Weights of a small transformer language model.
Size: 12 layers, width 192, MLP 768 tanh GELU, vocabulary 4096, 6.17M parameters.
Each number is 128 + 32 x the weight over the matrix's rms, rounded and kept within 0 to 255. Layers, rows and columns count from 0. Numbers have three digits each.

# layer 3 attention query, 192x192, rms 0.0534, rows 0-76, columns 0-47
119107127205214144135107112078073218042222133092121128173138111174125185115152071141189156178050104147157133150149148136042096119159141172128097
196094118125215144094102116059168041131153122141132206171070100140089191114170146102098177193118135179194180147088135126164109179122142134145051
074151107129131101197139129175136155160051145186117152055144137073171136119088079084186084145211141106177124142079059178184095150092173169116165
199193038091090092124122186160089076059156113153048085191096133102084047123090123144064220134169149171031112188089163062164180099099079052153105
135174066175145146078143161122142154160188104135072144178155179170142127040096090126188104126118092120078118100147155150134110161150100132198077
044094191165077123151132179149080197073133121153149084046190069062248109208133119180128121123180121089096016161111136155055069105120129194084191
149186091103065105141176131169155046122061125145111122159082128095076146107114131132086164097213151127155149117117135163255152129080100065130152
197149091187255073208152106163077119141118099177047160114073083058035149067137117109173164137040210142190168164136080091106153139101126057166089
156119053123100092186165134146143059134053148183116116184047094119048145127167150142130175120162196210172183162144132144193199176119137067157203
119049134123128127133114183077135102126133083221143118255074049144153135161143135110111178116167199206093118101149180081149101140100120108124078
046095135044094098135126075143140168132139146124146107009205109136228104121119149186174081078113100017154141195153103175216153024122120126128239
091121151163242221075086099115117141109156119144168189173149115182181100109168185148138136140067068141109147107145093098016097153138177226086077
172127120101255156069114147084147093151166103133105158194038133134089050061125137095121144154055130241094183066137084086041131163067160190154042
080162139080081123154124084201139197207139135096140108026124174107087143126069064096134055143144110056212137163132094189144125083133156086124141
108080088131068128190126142155130194109102130154134134064073125073165102136135085150121091213181114076166067138140155165076108150126142145087228
062144106108134087156137075225126129134084143116098120006192123089155083163076122167158059101155135019139142203086097174126129078130171154136181
145133006140098135172159156134078074037162133243092119255103138097079151064162057147183188157198177158139094157144143101185142190056092044157100
166107112068113127115172111053142165224217139049190148046062122130107096090107060136052054132142094146184173118090146097138168072114133155054103
105105156132173125111125079138151147135117150100183157048157151157153237185157113072228087200142141067238149096123063200100101174159207196111158
143118149178255144134098146127102144157100114162105153159039136160055091060095171101136131077061166199130196094073080053104178160109122114080072
225076106152215102163139190097161079082128135139108176249052106099026185092160170143156238233076192210154198082126131102112131173093082083122060
158138031154190150100173120036161071066127150176081155171129089158146170135180093122247182152115115190172151126094060101130106212102076192152055
196167100071079034147172144138190073179093171071120119094060142104058147095142127099056098117213165149122197053107158201239188163143156086110162
154106075104120092202149133105105096133150188164136090157080051122050173140102068078181155119160179199229185138150123181163206181127138100118192
129106154069125132113132115087123077091110065131143081192114120148135085113225227220094175047100132154088104148153180096202197061115104101119152
135186105104095125093205109190170183197171121126154157056197165146102140023072070049171065101214121102115057070142132173164050180094081057123065
075152152102024085174109092162133191209140129054163097000212161081151141146101078165048088117191083026131123150079134214116106083162141176128200
194088211141208190087109179087151081152161082144158175195051105190076133154116128162110181157071125198062160076141166066046123197124160211078060
108163092118157159133074146086076089064082105156148148167088112116127053073181117128168218146126093177077095171138090087122165138094051130182108
115110167151057142105148046092100200198187115087227088037192064118182131181118118135098096084125067057098103142142142163138110026200135139140217
159149085171215096100036119160167051084076113172018196090144186097087105136213201144131146123043138123128190185067092103163110152139115139121107
036099126030000125142084115198122147138105225063129094077124121133184120183085126119177023166199108051182095158114097140159162122132132141147195
076122202072161173080074097131097203199185119120192152093138170162221080080124127125138090132115087093063109088109115109064068096122170213077068
097095179190178140170185108184106173146133118170133136176229087130115221167122198125233141103122144088140058094200116120124093068145097070155162
157214059063154117120199038075193067170185167072134150168056116127070178081140104092101138167183100190177246124158094179201167169103133062135011
063079170056043096180114068189093213169160152087203103006185112102206102197073135180125067156170118023161091179075108163172162044148149135110211
175108110129068064222087165110102191100185154159057112145152143085170131123119138097132101124175188138165117184137103170227140102105080000174159
158150020138120086216159187090139095128125129129066096136082141108078171086081080067099122148215157180160172104094182140192153187095097078144088
071111255133143138178161112211117177231064119136255133000136063053172119171109096127133048104153126088160078107124057133093155113141154147112243
112095124115104104197111068183106175107071178090103128000182082085158119184122147184122074148141101038189133222074087140167123055135098166115234
161122099120193186119138154126123035085108070146169150255000077162074080125196201137132224131095196235061167094156127000157208144075115096081092
113152111082113123145170106131163056156090212142198135106063109117108163143111078086138128096169108138211173076147072187215169212090175167116147
066129177140104140129125165102048189087111110067212085149125103121116096119138110084204140137119097091107092131146177079107194106144098121106223
070088177119117122087075103130071196121179098095123106101116159157184102130121136184079104111090088093096104131142175140102139082167142120114110
163077103127162135114085179088168015076096085180081137156077122086158051147174243225003214145071172195059196162071115023099150141096065178143095
123190193141066175099181123108137096056134130125066096156130150194101085176131186173117144103108126159103064180117173076135082113152106146075121
082090160150136148111167089231110255207136129149124104040217155128188139119100108125178045084139109018139066152120116207128075048158115132118205
107143018120033107209153112120110073068078214190029072173167093145156197194128098181212138098124178088167128211154090118208177078140098074136181
146167141154189199042127115106161099089179072122100119159157184159121110090140145097112147131070104122062111121136116059071116131107080145155058
098171174180129147060075085105092197134194047087136146120223177154190146096133160118075101124120077060030117123112139116054026051164105156155018
078065240023075155109104222200117088119000140122166110199086131094176052152136205152134138094095113137098057114171102091123169114104151138159236
102149096105005048172136142129146132174066180104145083058119134078142149182111112101053106113237130060138134105061184176219106124150157149088154
164148054071131170131128114104154045056124150159072151229061120158102156107216186148212246170142136194152134149122120089166104182111081174153078
119008192083128145098093127148112100068144143123110121148126090155163144150132176184158082175087191092203133162143124113174155087137081089147170
161166018154188140145147141037135076102177158163098133188016113103114111046130089051112131166141158222099243102129089103144184169070132110197041
188192042136061143125189168059136125119142112174071114132146176155193070100138111124127183100164098172027101149078188123154064144143067148146074
127163190107026103165157148173094117106058110081168060109101158081107082152182188163000195117184177163054091133163145146145169151122090064120203
146116059117090086209186210138121065074115192181082118186074109120055196146119105104178172146190198220180168107114165117168171211102130081112158
198099123138220116117067232115109120142164118120148158185053112053125074079060098091104159183116155235085131049122090114091143162078129111150025
210176071176126148115143153050153054097213079144146129176122127119079140069125095114060185142138130228017120121130194080177128145105095086144054
111109170139212167100079097111184111181126139095167162138113121199147145167054149071177064106070095150116182094110076032123128103138154184109085
043149174047023139172168090178168160192091120157205136046195154119164154143151110101151079086228111085152043121166120201210121091156116091121195
163091074121135124169136142131168048119074134175139158153080103106098106108123188136184126137137173175164197107156083129202176175102096112106169
112150067124081096108123067132170163187158177092090125089194138212150167143086065061219061117132081084149162150139139155142100106151137140153116
149133148096146109127131141129122117122153108103130112112169135121148118124171132110086096147117120122104114154117122128159138112112104110136137
122133145104096119090124129158157067152118126124131143128143126130098140131161126120113138116127147143176137085144139102128115119140155112114077
147145169136108121154109155153127129136164107099118114100148125119116096150172129097084103100139137109134082185106143131148151138133109149158159
108108105158078235124144131143102147120125102148136094130101124126130099178128081114136166124139137121135084109090075098144141143122116089142105
167090115107103135128137130070119099146172113122117102148085149156153114132155109129129129164144150112103116128106122098119129185120130131171122
137124133110093046143069168146130164153125151136107105141070122143103103147100146121112104126166134166139165119154184128123176161128114134108196
138159088121132098131105093142151183094091138134155120153134134104137175142087147088176148110095132124154132137116106132153129136149128106137140
096131142115068081165115137123160125152154113142117134115147104109138065121103105131108104131153111123098121177140129112167149129141162117113144
134091126124185126141151160127109155127160098138183074128103137131122146159121130132128126167103145112126139141129126120150106103157138126151167
141125129086130148125117132117113113153146164159150142152101119125113176100120116102209154146081147121158134132143087114123142120136154119149151
145144112130113134116147152105178127128107124119123134123137115142159102124116132143187121100171074148078143127115146126125160137138125137125107
142148089147092158148159110118158074121181106137165113175073136156130159100152084112166182111153122133126143145088080109108133173134137147135065
057151122121119025141116161160168148130108116125111168089149119097114118118179152142115118154145111164108157109173165144128156115118135111125171
# layer 3 attention key, 192x192, rms 0.0531, rows 0-76, columns 0-47
141109165090119051092068147206122167167135159086079189144102092132087125118154255118116136142112172195110129136105179123147129106142102174120135
050148112143113049139207184121166075143078132098113159156088158171150091118130080147046141105121149112100120127096123215144143112131083155130128
158142134150090201152165120102108097161118087132135064118119171174117104131115050113111113077111146054148074116129120119108139202113155057133160
146184108141215000127117130148171049100084156128097184096082087091156181154191111109093032154211170239200255091167143169194229162062218140175187
190168126144164129147161138099142142137185180131096137137131060107096081112141169143179146148209139187140120156123155107159188113177108151113128
110056223068108116114000106149043242102098139074127045138162141092189125141165161100158124104028109090121061176131146063069096152135176141138145
117219085156128231130228082086159072132077108185166113090128138148138136114123002138127100085203076126141134149138057161130192146105151123125108
187180097110164057155235014086155040126138147113120197135057128136150097134209078165060063049176138195108245145134112204110192169096168157191145
053237084183121193141210105095185063147083062230161077081147163128111075151125002160098109054212115070099111138164058183173159176097185080114147
082152141167146064098178091103139117138075123067135157085184182110152092124084013160174091089099130135113183173129151165153170130136164170132141
132042160132161249158151126157091118113135119159162012114159176110099101180115088171123090125145111106086041142175103099064085167071141059123135
166044174080118023113018182135075192131177180066093187174103103124171129126162195082134142173052164155112117140098185100141068094161070159104111
194083162096128000114105145131123108180186202107113244131077101165114107103184173058113122142151131168138159118097184118119093045205119162087126
204112065151111251101110173115102139123207105147099075107128128157128139129206131080070137154076103110154080112151142108132106155167072107144116
089038154136097179136038110156093143120107069155194063138177155154169159175155137078136140099088122084162055088142112069102124186096083072100148
156042218121114205117039105147073144139193128137137054100154166091149105146159101136128104113095149080135076165175128085099140188096157086112127
103176153194209081130229074113179082130088108099115176144076115126153059160193076166117107091218150187133216092092089171160238102092161109144201
120112071085093136141084168157161209128073095179146097115139196138108195128115134085126200155043139093126060107114080090067020208110078102097121
084125129132027196109152180081138131126105103130127083187122168153113129104066198138047187048058136046103049162091132124132074110181087085148106
193145083131130047168210113109155097133178146133100215109105139154084134080120047076112104122107163117143156109127163165089113160170136167062105
034255107148121000128233093122204027148003110146152236101124135138105184134159072163061083022202102147113157138144118174149219116128141131123147
119162208132120072164213095124202056165116102085117160195067172158042033157116103180126144115113204161093173174107149170178156163131102067083098
091253060152074207141181156092166089112061105219136108089186147153146141117095064110066123050167054079128108123135044138132137197098135091153146
066229083170093239106224086078168040138053072168153094104120185164083081110107019163083143062189130095118115132160120180137145193097137098129117
070114129113175076140108103159153163107134152127149132130132134140191110107115069136150092168184129165111179183158101142136136094067161159101138
181185051155130255137192139044128083106169089161130085126103141152120147114164045180165146143153075177151108099166120154111196194180096127189115
156038107105110238130044220159047237097186134140110022114172132091172160137145210053128147150074089100135086105149112044127068183116095100172156
023194189091072000109039121113147239106086145086119199139163155141151144112141142078133170114090086095096126188110159112143044190140123156078146
143096175059194020145098131168139125120134159099129169116077110159172102164208140081124085180117174171142174126111117138157083062109120164142143
150054126086170220122043143210072225094167167120098012129161152118144139142107222120143160199088083128127100184138141091055056170122072181164121
122156129055048000142089197121153086130162205152141201185033110163169099123165138095062145141114187124099202116119153118135134126075153128078089
128086155183089246142199101108127119111061012185182041145195163182050143175071102158117199149110153065128007082121137140090116173130116047086162
186046167074126052122044178115092245105223196088069139160109097146180186117138206066145138198033159135153117131082153072078078084165084158131088
062189145120134197134244055081131072142089098077141088124129148118080078137133071247100125066131097109101124173128132153129211155147177154155141
220137030128086108095171162156183000170157159140073125154080161205180119107151103128089146141164151173089151129130076111153137075148057100176090
097090170153100252123167111106077112116115068168166017085202150120083168166142080143133157110119086066112035153188134142092101194097185073161157
145122000163132160159251082120115033140084081120149139109099121122112094135077058246103069128172096145142119046144046162110225104090186066157147
127219093190136148152237079112192022128111106172152155083129133119073105136136071162100103076151127092102159090162099188138215168121167068121167
182022122031134231107015139142026255110217083129169031089159159178173142103098108112107109155000095019141006155183162088027000151165138160177115
096066150096125225157126104146078092128131123162180050095095155134103148137133108118119095094083163047086040145194128111104143168091142103127109
070164131116120000109194047130182093176049154120158229141163133148160139138124016133107100098161136165127206150127128204140097047143159161072149
126182110174096255134239100092141062117090092180171062084139180153088058146128027131126156064168121102101108116170119135118139156134118097135138
074107150141149180166180101146139216126071068107173127020134096164095115144095188168083102152110159103162154151134096121128058121117165165098209
165038135097126073130068139144085226130176197113105132139147116111126185148145209123178121168106166164114111148088166092099068066146134147120117
091092219096098000135092131158108037135148210123159208111141110123169144115116068076138088128158158122107131162180124176141145079102217153080146
068193156136112134157087177150138152133115133102130156139098112094131130095086073105136168187124177164126164116143216101156135126126174148111149
180102099077087255144083116046073194096244103141188014133156115103095115150106093163148113171115085095129021139126123092059166213186131095160098
104192100188123195112229086157177050112102072136178092118132156099097061169080080224112132132183147150087177121161088169158236146066167074121152
171050171119140052132085137171109155148166151111097225149071059114145146104153226124174153174116137212123182119096177142148112065162122174122126
204016157107161019132016161140096213110188215083089168181093072120141195112156255105141149195048134147156156144096175094130107089163100169133115
087043162139086226119080047135054214084083092137165122096202034111114158188075075112118077135196051107150029140172092160057004012178157106100170
135184097189115231155165160144154135131095099134127056075163157143101118148078075121127117123105092040159123092160085116122133183086138088135151
045197210174124046137216118093203034149037121100137152162087124116133074146147048163115137093193162151084179117128135142188178093119132080096150
036126165191125135134245078088102060123067080159181093154192145133108135149119067189090179112145154122042059119152139211130166090115195129126189
231151053149159000125198109169177098165106150157085230149074128163101070136127172132091138153140186168162175043088093157175121114147109112120064
167189126108150076165105161163197149111123190077112137115046103111147096137086163119163129158131106177179179136114130098179140174100114108132100
112101067102135168146081117114092184082068162193174169126136120108207224128109103074109042112168029169182169085163048115123101082093163145185164
052255107157126188119219071111178049137017052151160128078147151142055067104117035144091113049162121134123135095134105179196195178081179071136133
176168180109164000104105098129115126141114172106113164118141113146119181118174155094115089093085120145172146108125159147114103119143139152177136
148147098078213020123126167176157112114096162082082203124078097121182163123195175096112123175155112206146233084104119144141129138099107205178131
145144138082119042111123147138125238167114098117105119173073181181044085061071195114097255167000148118116115097056195119096016209193091135058078
143143093110162255122091106068109196089148099169162023105156148137149141111124041179179097148076056132126118156157078132081113115139112118161096
081193108162089169134245111131186049132066097205185098093129178142095109121110001140066115066169140076109101125126091209101170173095143126103126
145179120168109209135254142109169051143111075174115076134120163131054103137111121167125209109129138106136111121107113090167141179133135070091120
116101124147128120155130147151132121082090109122157145089126113089144121129123107144110143139124108129153070182107137124118126137119104134170168
086128094131113148193122118110156145116135115163090140133128119131066166136101148150121169116164131116102128111093137142138105120123131131144087
114075120158164129140128130144110096130124099118142136100111151091105117108135165159110143118105142120146092134119178121131115135135127139140154
154173094150112145166135148107175088111161128212128089115134173107045119100119087182044099112099155137090119147168148165143120158074124129184115
162115124134152121098138142113091147089119147145081119147108103175110115133116147114127111144156127123154102114186140145111184154130122078153127
095160127072131139189123112107134135131180113144132088130142142132119102137102084135104082073130103100085111131175108147165114130090154107141091
111131157075138140122174140096135174130113155128128137139160100111134094104129118111134119116118117163167212135146092084131099166125118146151159
137113129140105137162119120132127121113095114099192153118130128123182106122121154164096157121179124120142146111070135088132153122100085082110161
117146153115174100108107196127136149186112116117120115076112138100119085113139172095132119145052110146161111147172122123113131113145179139158116
152154108054128131101120121166133150060143156141099109132140132126093165137084149146138124103122128145176188125163094134157120144124134104118141
145128192154164152069139145110117072133141174132123125184143130150149106117151100143150108097126168099111177147187132149149141112127138153099150
180146058125103138113138125102132116149138165158117070139082126143067175123135162140117105102136138158169147110206184137153163174129128058151096
117132154139135126138087105161120103152089149070133136151135117153184170125112107065166136170156078145078114099103124055104158124157061134095129
# layer 3 attention value, 192x192, rms 0.0647, rows 0-63, columns 0-47
096123088140116150150150099124107135132108079145142100129120111157107098114098097117101120159123158114192075116093155123131118131100120086072115
089118123082102145165209082126107196105176145129163128096118067096166110072116142126059146143137132106150111114180145204099123105163151080203114
090077114081161138182160127119044154100163041116083112163071082097121115118089103142085114149109198136191032064050164255129108109098160159189118
140088114170099120136147191135147076122150085116127121136093135196139097121160149119076169125143107135055112104165156104192134150134094146094138
134113138070132129068128130110189160171124128118195125147096156110084121124122140146133115156134140112086143152171141075126137129133143113102152
126117083146090111148141151144124087108125142154095124105126120120153092118128129127114140147147079177152151107131115100163140152157122141115122
146179170170106142127073114132149124120094207108111155089152167147095168126093114121148149099121115168153158120118071202203167116174141149126131
076159136094141127071090097147162096181159114077144105157144132130126097134136139100101165128159118138015176162130117096167121121159108122094141
093133125108125141138209054069116133087092138092131142122113108124104140145129066160151120126200148137155087114103133208115148118140106135150138
129107155166147139177179167170087121131148192144116149111126096084125149100099105188155125079112147154222140118135177201165135118129145138180116
174109113043125120095142186110165118160155113155119144155118160116107122127105154156121169147095142130119167167166208055069126140107127130090124
154148181162131115060107149110149106135081107123150136115120196162064085161123118134169104137154163116106101100082115105162144177129136085101137
176080140143074123099128160112140132076114192132120175137157151117094153128167124141137124115201095136200134112198134117076122172136140149189129
121082137129071123112141148126153109160140126106130138138084145157061110136091165096057198098167102171126137090165120150200129123171135115154142
184123120138138127158093159203128115083159170155082115114166111066193158087131138186109080138037128181147198152163087134105095134094116190164149
103113123108107113127103117142177146156106144148151102098108108170083092155057122123089138143181138151127071130130129092148130118113115064080108
186101085178118140149125186168143147105194161161125121101146152128135106107102154151122108136109140139215132119164085130159145126075131096168114
116179114123114110096093099167154071163089032148113133179126090171075101151096142163115100136114159151143076083090170167154114089060071062132143
197119119174138126142143169118113124109181066171069100158119104118185076107141156174091153145112144155110130126175218137116129117051113124152142
122105081170132122159148135140124184049143129173088133120117100098163152156075137133127107123115101172137132146162121150071111127091154127160145
112111137118173128128143063123079162129144142080106162116144154149183137131192072049169110147160065070129120097113079208044135123200096143139143
125141111101196115128139073163092174086141118128133158122088102080146148149168123153149059170102158050172084134064112179065095116079092128210140
197099097134136124162094143135069114136097094091139115122138148116180144097182095150109118150085126123099105084135198085079115143080133175063138
131180143101121113060112108094192187140118174112170120102155150132096144169072117119144157123133127117117149148184115158170163115159141085136128
069143158096133120154140126131078160112137171132168158096155091103153136096099121093114145137117097147149104095124112222182124099176134140162130
144099087092133146128139095080087135115169117119130145077123149151180092100196084098129122121173100052065155133128174096054142160151114169079109
103138126119150141171154074155075159107120141099093120101136123064192176076155112081120169152143105095075144141111095209115114105150098177182106
200101139167135142140126128128089128142140168090116151111152093197155144100166136095143176097162076084115154103169078174113141131161109149105127
147115135075138131098102138065185163159137119110183136119153128112137159067179131108104117141124081095076209137183102046083134155164144152081150
098109130170170134121147089104087173112095090129108116076096142174106105165141082139151131151171135058160062078083145170101146145149144108113115
112123112091166162180196094105083168103171160115109112135170086059155167097139131128147113118075113083175144170146136159079118113110152131166096
103169115069086123154174102116094110170167085116182145119107141181110079103107100103083150136152125092109087065128124175184171124182126122099136
168092081249067140145117140136107090072133077147052139147110122177169094109141127199137179150117111155054120058160166150104144137093128142183165
130029128155171141166168107116032155076183148104129148133117123088172106096178111164073145140162116106114101089124142186054152152156157200160108
191113114126114110114145211098151090134129125161162140114149119122089140099186116191105084138145134198186157087200198041097129179073172160121144
107124115171081146141125097148128129077099106146084159153135150139154150084163152099120179112089062116021144106143142149130106126136129163178126
136118080124108126125113184105093062125138061140118135149078089144089099073157139198080109172151177152150078028117180114135171136096123150091136
115109124148123115126160102127156133097082117109117126132137139190113108117155136189102077143181136141148098138118163116077158136052112138112142
099123113112179135152144090107077177077133155137091158103154099065156181128105126163171099180101147067214082134034136218062125118111148155182118
150132147138080140139137153172143091119084095162135140182108148148105109072174171144059184142104112170039136088146171098133143148085105187104150
171103167157122124084101200125138131112136164131157135126153210157113113155107150118140152138168129136086158147154107055113135165152150116093115
078144170170168126163123116085065063150102105119105127113114115164100142098172121139155121102082107098135118090057138187147133140140147149103129
095144121026138135104189066113124149119195153128191145117140141091181091114186094093097183104163118118102174185155158176087092118194112170140135
146082136164130147150134135128074095124144171106097134119155129100157117120183085134136147118175097120087155132090149137049135169143109164116112
098151091154146151201212083110129165090135149127118117140150084102158164144131107156138115110122106102182145161156062223096091078110110164187114
160052073138147137166168126149107196064169177150126105074095136067123146134096124171124106153107153156212105154106092162117130113105152175129099
102141114070163122138097121131091193101173144133093116086144117085176149143122105112146082126086089091118161152087116155058100115170163143113127
068151130116145114070158127094142132150115083140137145193098118104071073171112158080094125125140179141103093171090159083178106107090091105163129
154107117170110129119069165151129129099153092129109147139104135120142085173130121126117124149122125116068129094109115130156109159114145117134128
125088114148132142176179102083078154088145108107140146094100103106138122134127075095118083141178163048184053058088121160098145149122106113161108
067103102140172140177201071089036170065144075129082114145091090124122134134151099127132105114152153086185082111114146185072110115117168167154109
249072169165122114112137141169132150133161148147178158149137141136096132113122172144122125151174116143151134096179130103104130119105110130147139
180131150079117107079119132128174167154120179142207167123159165110120157149130107122180060135158130099134176149172101059076146137131140097090133
111140138147189160155111104161067131143113123110082126105103169136137175116164108117182095172118157086172138096044065192110138153139135168144110
115174159170117117064050144064170080154080140102033135171122147196071158175093133106194170070133103131085141122094146161162142120181137125141122
121098104126098142163153126130167163114103169143134146102130134144106128097105107127099155103142128170138142114146115182153158107139145123186125
147116126149110113178186163158108093107163105135103120151083113091138102104153135138105143151067132181180090131124163136139113119122110154215108
100132135121177114119151113115133126125088146110152122104127086125107129156123076128155074144156208126173084105088180190119137107096127093150118
088171121145165117175126140087108082108066061135109124095112101117111146130184098125121099132091150116166094115104165145140090149137163153066115
111113079127106126173209110127107094140187117159112116143150087129158093114121158142075099144107143172157100137173140123167160104106110144143111
110093117117115150126194133121086135137163146098151127121148152102090113102150086109087156133179127105154126165159144064086144150184097152071119
123109063138106107100075165129179117093147109142130118125140146113150140122118116171119125128121099145087184161168124025083102138102119160124122
133149142130106108146155129101139145128146191133172079088167125103131106149100083114164064107120143130185130166132112106152127159098133122083124
104113092117125123144154084131137116081151120114147102100151071119121124133095121066119125138162114056111110119146116144134116104104066117116107
# layer 3 attention output (transposed), 192x192, rms 0.0606, rows 0-63, columns 0-47
197122179078119095123090162093161170086173130072150097129131123131118144130138143163070148072163108213043111107122079177127133150136170158123105
212121115120079086153093150116154152068163166078132099131122162160097153219115116084099107081125133169094105084123075126074095201139173168085133
146158134115047055155159179073212151062240207117186125082185129172084206175104080107132120127164082133034089140146043071131089198097129166040094
098101159106073183143100127155121119102143082123173076114161119119132128124147114210098087093110107054157099165113138160079149098150088116149152
150157148116153167137072155170111137156103077143072118120110158089117062168179156140105098072140105125095126092114152200153169101157149084219107
135112149122075180145145098079141114101120159094163123161104130142146133102125139135077134109127152117167121184119139167080136136135138170073153
155118114168187111135160092113134100139117134145132123168096100127169076083173133082190118176090128167145182110121184015121120148137076155089146
132127131188100155121129122180095213170075050163098148098121142137158124153098130154075125128105153074213147139127183149088136092139137082194119
174109119141182068122088165112154155134178169117117105156138121130120139147116131100145127118147091221079151096120119114138107175116154134120098
143146108101103059161161111100162074074140199105133157111127175127091149134153110080146118205128085108079137114116086072120103153110094176065147
096185147112098150105085114112110132141093116134110143122090143095139119160130146175121107108183121049101109109120109225146128085104140079178129
153150142099163162161088157106108119108136067119149109139119109129162073082172167154100162083096120178097154161146155124143167133172109118110077
081169105102126200139115108108120067154144152173205030160123129098147082135133145176157150096122113105080149160110085203131149115108121124088150
125103133182081166140102108138158140093144102106158096098138153172133115151185128182031096075072097060139113159093194178041095153181112116094139
085130107161104151105221096127116076193103183184125177131118148075125161114118101043241152192169161074177143104132086115163153096095131152107150
129094163135161151120075149137097155104141084098118100119103157105150090089201165155109086055136107169111143134124148193095134143168193135163155
096130138103146125145119090129139059123142170105167163169092155088088129081172121064174097096125118143093122103117157136131153139142093191090156
104097125147088091110153138091126130136186126146149143068152165108098126101144145133071136115141087128104088124093094128142131134168144086108074
056106130123102158117114148103111110104165130139155137100134122126076213129131092131140103091141141050113073130123063166146084134159121124130109
091110144156158144108188097164105105157114173132119137092115153114105206123155087149155081155155147075162144145078080196132112140060151126139128
119119127179149106116145175129128150122109144173122097162162045166148182107083111131119186168104192131157134133134089031177049139092108148116138
106152118097118082146156204089133120151154167137116139113180141151096158111082127069165183136143121163069081093202111106195133146112121136136087
094147149085112123076136182105153126160175122152117114120181079114113124115077112146183171144172135113121078114140039123180142086109152093173150
170114111168183131155105092151123139123116091122094135189064145113179051115171156095123138106082128211119191134113171079085139164164160103127116
168097092178081103162179107107169140040130140072124131124124162177136143150134119099064147146080152136150141145101137046054082180174154152076135
136174186059073195124089199112104131098119071118148045165148072124146110136075140164131171093143153135098111160169085143171152065085117112165141
125129109159078093135151183121111131152144155146118124112178091177126180158050095093161139153126157087161118104178123055116117146103134149107175
075148156095157142113102203124110089111143102164106079157122087145148112092117121126232121115108155123141130117161159040149110094119102142132143
110185131106118197126097115195105123186057093148085120156100109083191075174098143158157150115147163085173146126156162146138193033080126091202147
170139161071140122145109204113145147086165113114148060127142107168143127095140139146098138097129114188043127169161110108154135133141124147107109
118150104139099056107154120124135140130112184138118165132116131141127190165076101082179157184153152133107115090135078080163081127071136158120129
202151157136075123145078176114176170056162080085125062140144103172120093183130128156040134060091094152070125104113141121085119168181130152126119
066093185099134171104150146094109072124167165152180077162138063081120181108148096148193063125146106107134104150104047147152132100130104157077113
108172131090125122128132189120156100101158183122124121113178095170064214178064083129173118134141155091124099120140054105147071139092116154094153
084180089078093185131111105111160086140151126138136119145119149076129052158118141156150164083153085094049117133107069208147206081131157102148131
103114140168117193110140116155072096184092126145128072107153086125147155145122106171135087162134156048205136148102131144115139063107124098142177
112153169084039123115164129085189139093183151142178131110161148127098132152102130151102201096162061122076082134127035153160138097132129120097102
091133133111172146098103187101111112159171145157103122126110127062110159142123118155200151089173111141068115125101047189160135130128169119133094
157162120110160069132160147070161125133159228128122137149109114133118172129112119058222154181175125196064132123161075067187100165083137158076109
102133150113103181107122147120103086163117103151119100070175110088114129152125097190132110109150096024160106113098098168130174071155123093154134
091153123117147198144107109142112099133099078112146141134106117089126094096165138185093101087096137075147143170111145174111135112156113139120145
133157123118094076122161143110156140110126145137138145120172084180173163119085116154159187200136126133096122120159107038160128095106079156097116
151168092158084099138097158114121153108090115071070138149139121146099166196049124123065112107095167105118108134140165137130076157100162096151100
091161126124111146105142171114109131139120123152122119107154084152118184129052107147152131157143184059158120140158086126154111092088123149120165
141087079150187075122136141139143114158157205143102134142116118138123183137126084059210079176145134154109147090134147076125107183107141151100140
124116131130177116138143115118165109113129189102107170145118146157102178128154094093169094139152144149119156120124133151114097172111161154105139
177160120164132101119205122163097154148065123151097145127131117131152171141086104096119165200141174133134157142124054109197114091069104151143128
117099126129118080149097098130142180107140108071167148086154183133107122127121150149020125089091098133136098125120171189092103170177146080141084
102137157091137191151155135112128093129117091110162095117138100140153115078140141157112109114120142118171117154146141129148153119141101126135118
155148154046113115146086227080158114085215144103157056155157101139131112116115143126143155105138103206051117128194108091151142149124118172098133
140134141093123103128128193137156119156174189123155108103189097165143213151099098156154128142187087147049108111151047132158112135062124142127113
063145141094195182138089179116118058110150112140107114137115166088094084112197138131165092057141105073098103086117140183150129138172137137160154
119168099107174186134094127147092101167095086137081121169082166070166011114172184105146145104128142144111179114137169138148180121131154090184141
157151134143133092122176171088129121142127163168142137128164071152132148084098122071189200192149136157099140113200109031202138119110068186076154
106098111172152120138155051152117129160123127177188137140101081168205096075168134166143097211071119109144169168126172029121110107121018087093149
182113142159155183102098143110130125080119133096127074157088131131144110143177136144132070108133135174112152158096154126099128140132136132096122
090104108106049105140123129099177115106183177119169152063196146165057195173070103137090113121144118056142070109140110151090120166129119142071132
139114124103134064144122187109148170126179135125114145103131162106124119130121146108116153131127069191044137104171102118141149153135147115130083
176117116097094127155137123162164161166120132130141112100158113136172111147105117152120161192145103140120158136154093124124205086094124128171142
107073156144071151106114138125157141078164136103148143126118151135088170144142103114095133082144100130128086114095082161083083159162161147104098
161165131109104134128049152111147152097123118103146117161143108133118135172089129169081149071139143116084137125137099188106108130114159173120162
098122136142163188107154060173080112196073155156112136141100131068131143119136120150143097165152153100174147172129106222133168056081141121161161
137127097106151106130097127143112144116150094101125203138102165092149153115153140111133161134140144182112156118097125122105133164111160145114127
115092142139124101120094143182110177130137117110105134146141163136136139121107136130090183128106128153214124102117140125077115153114193116174159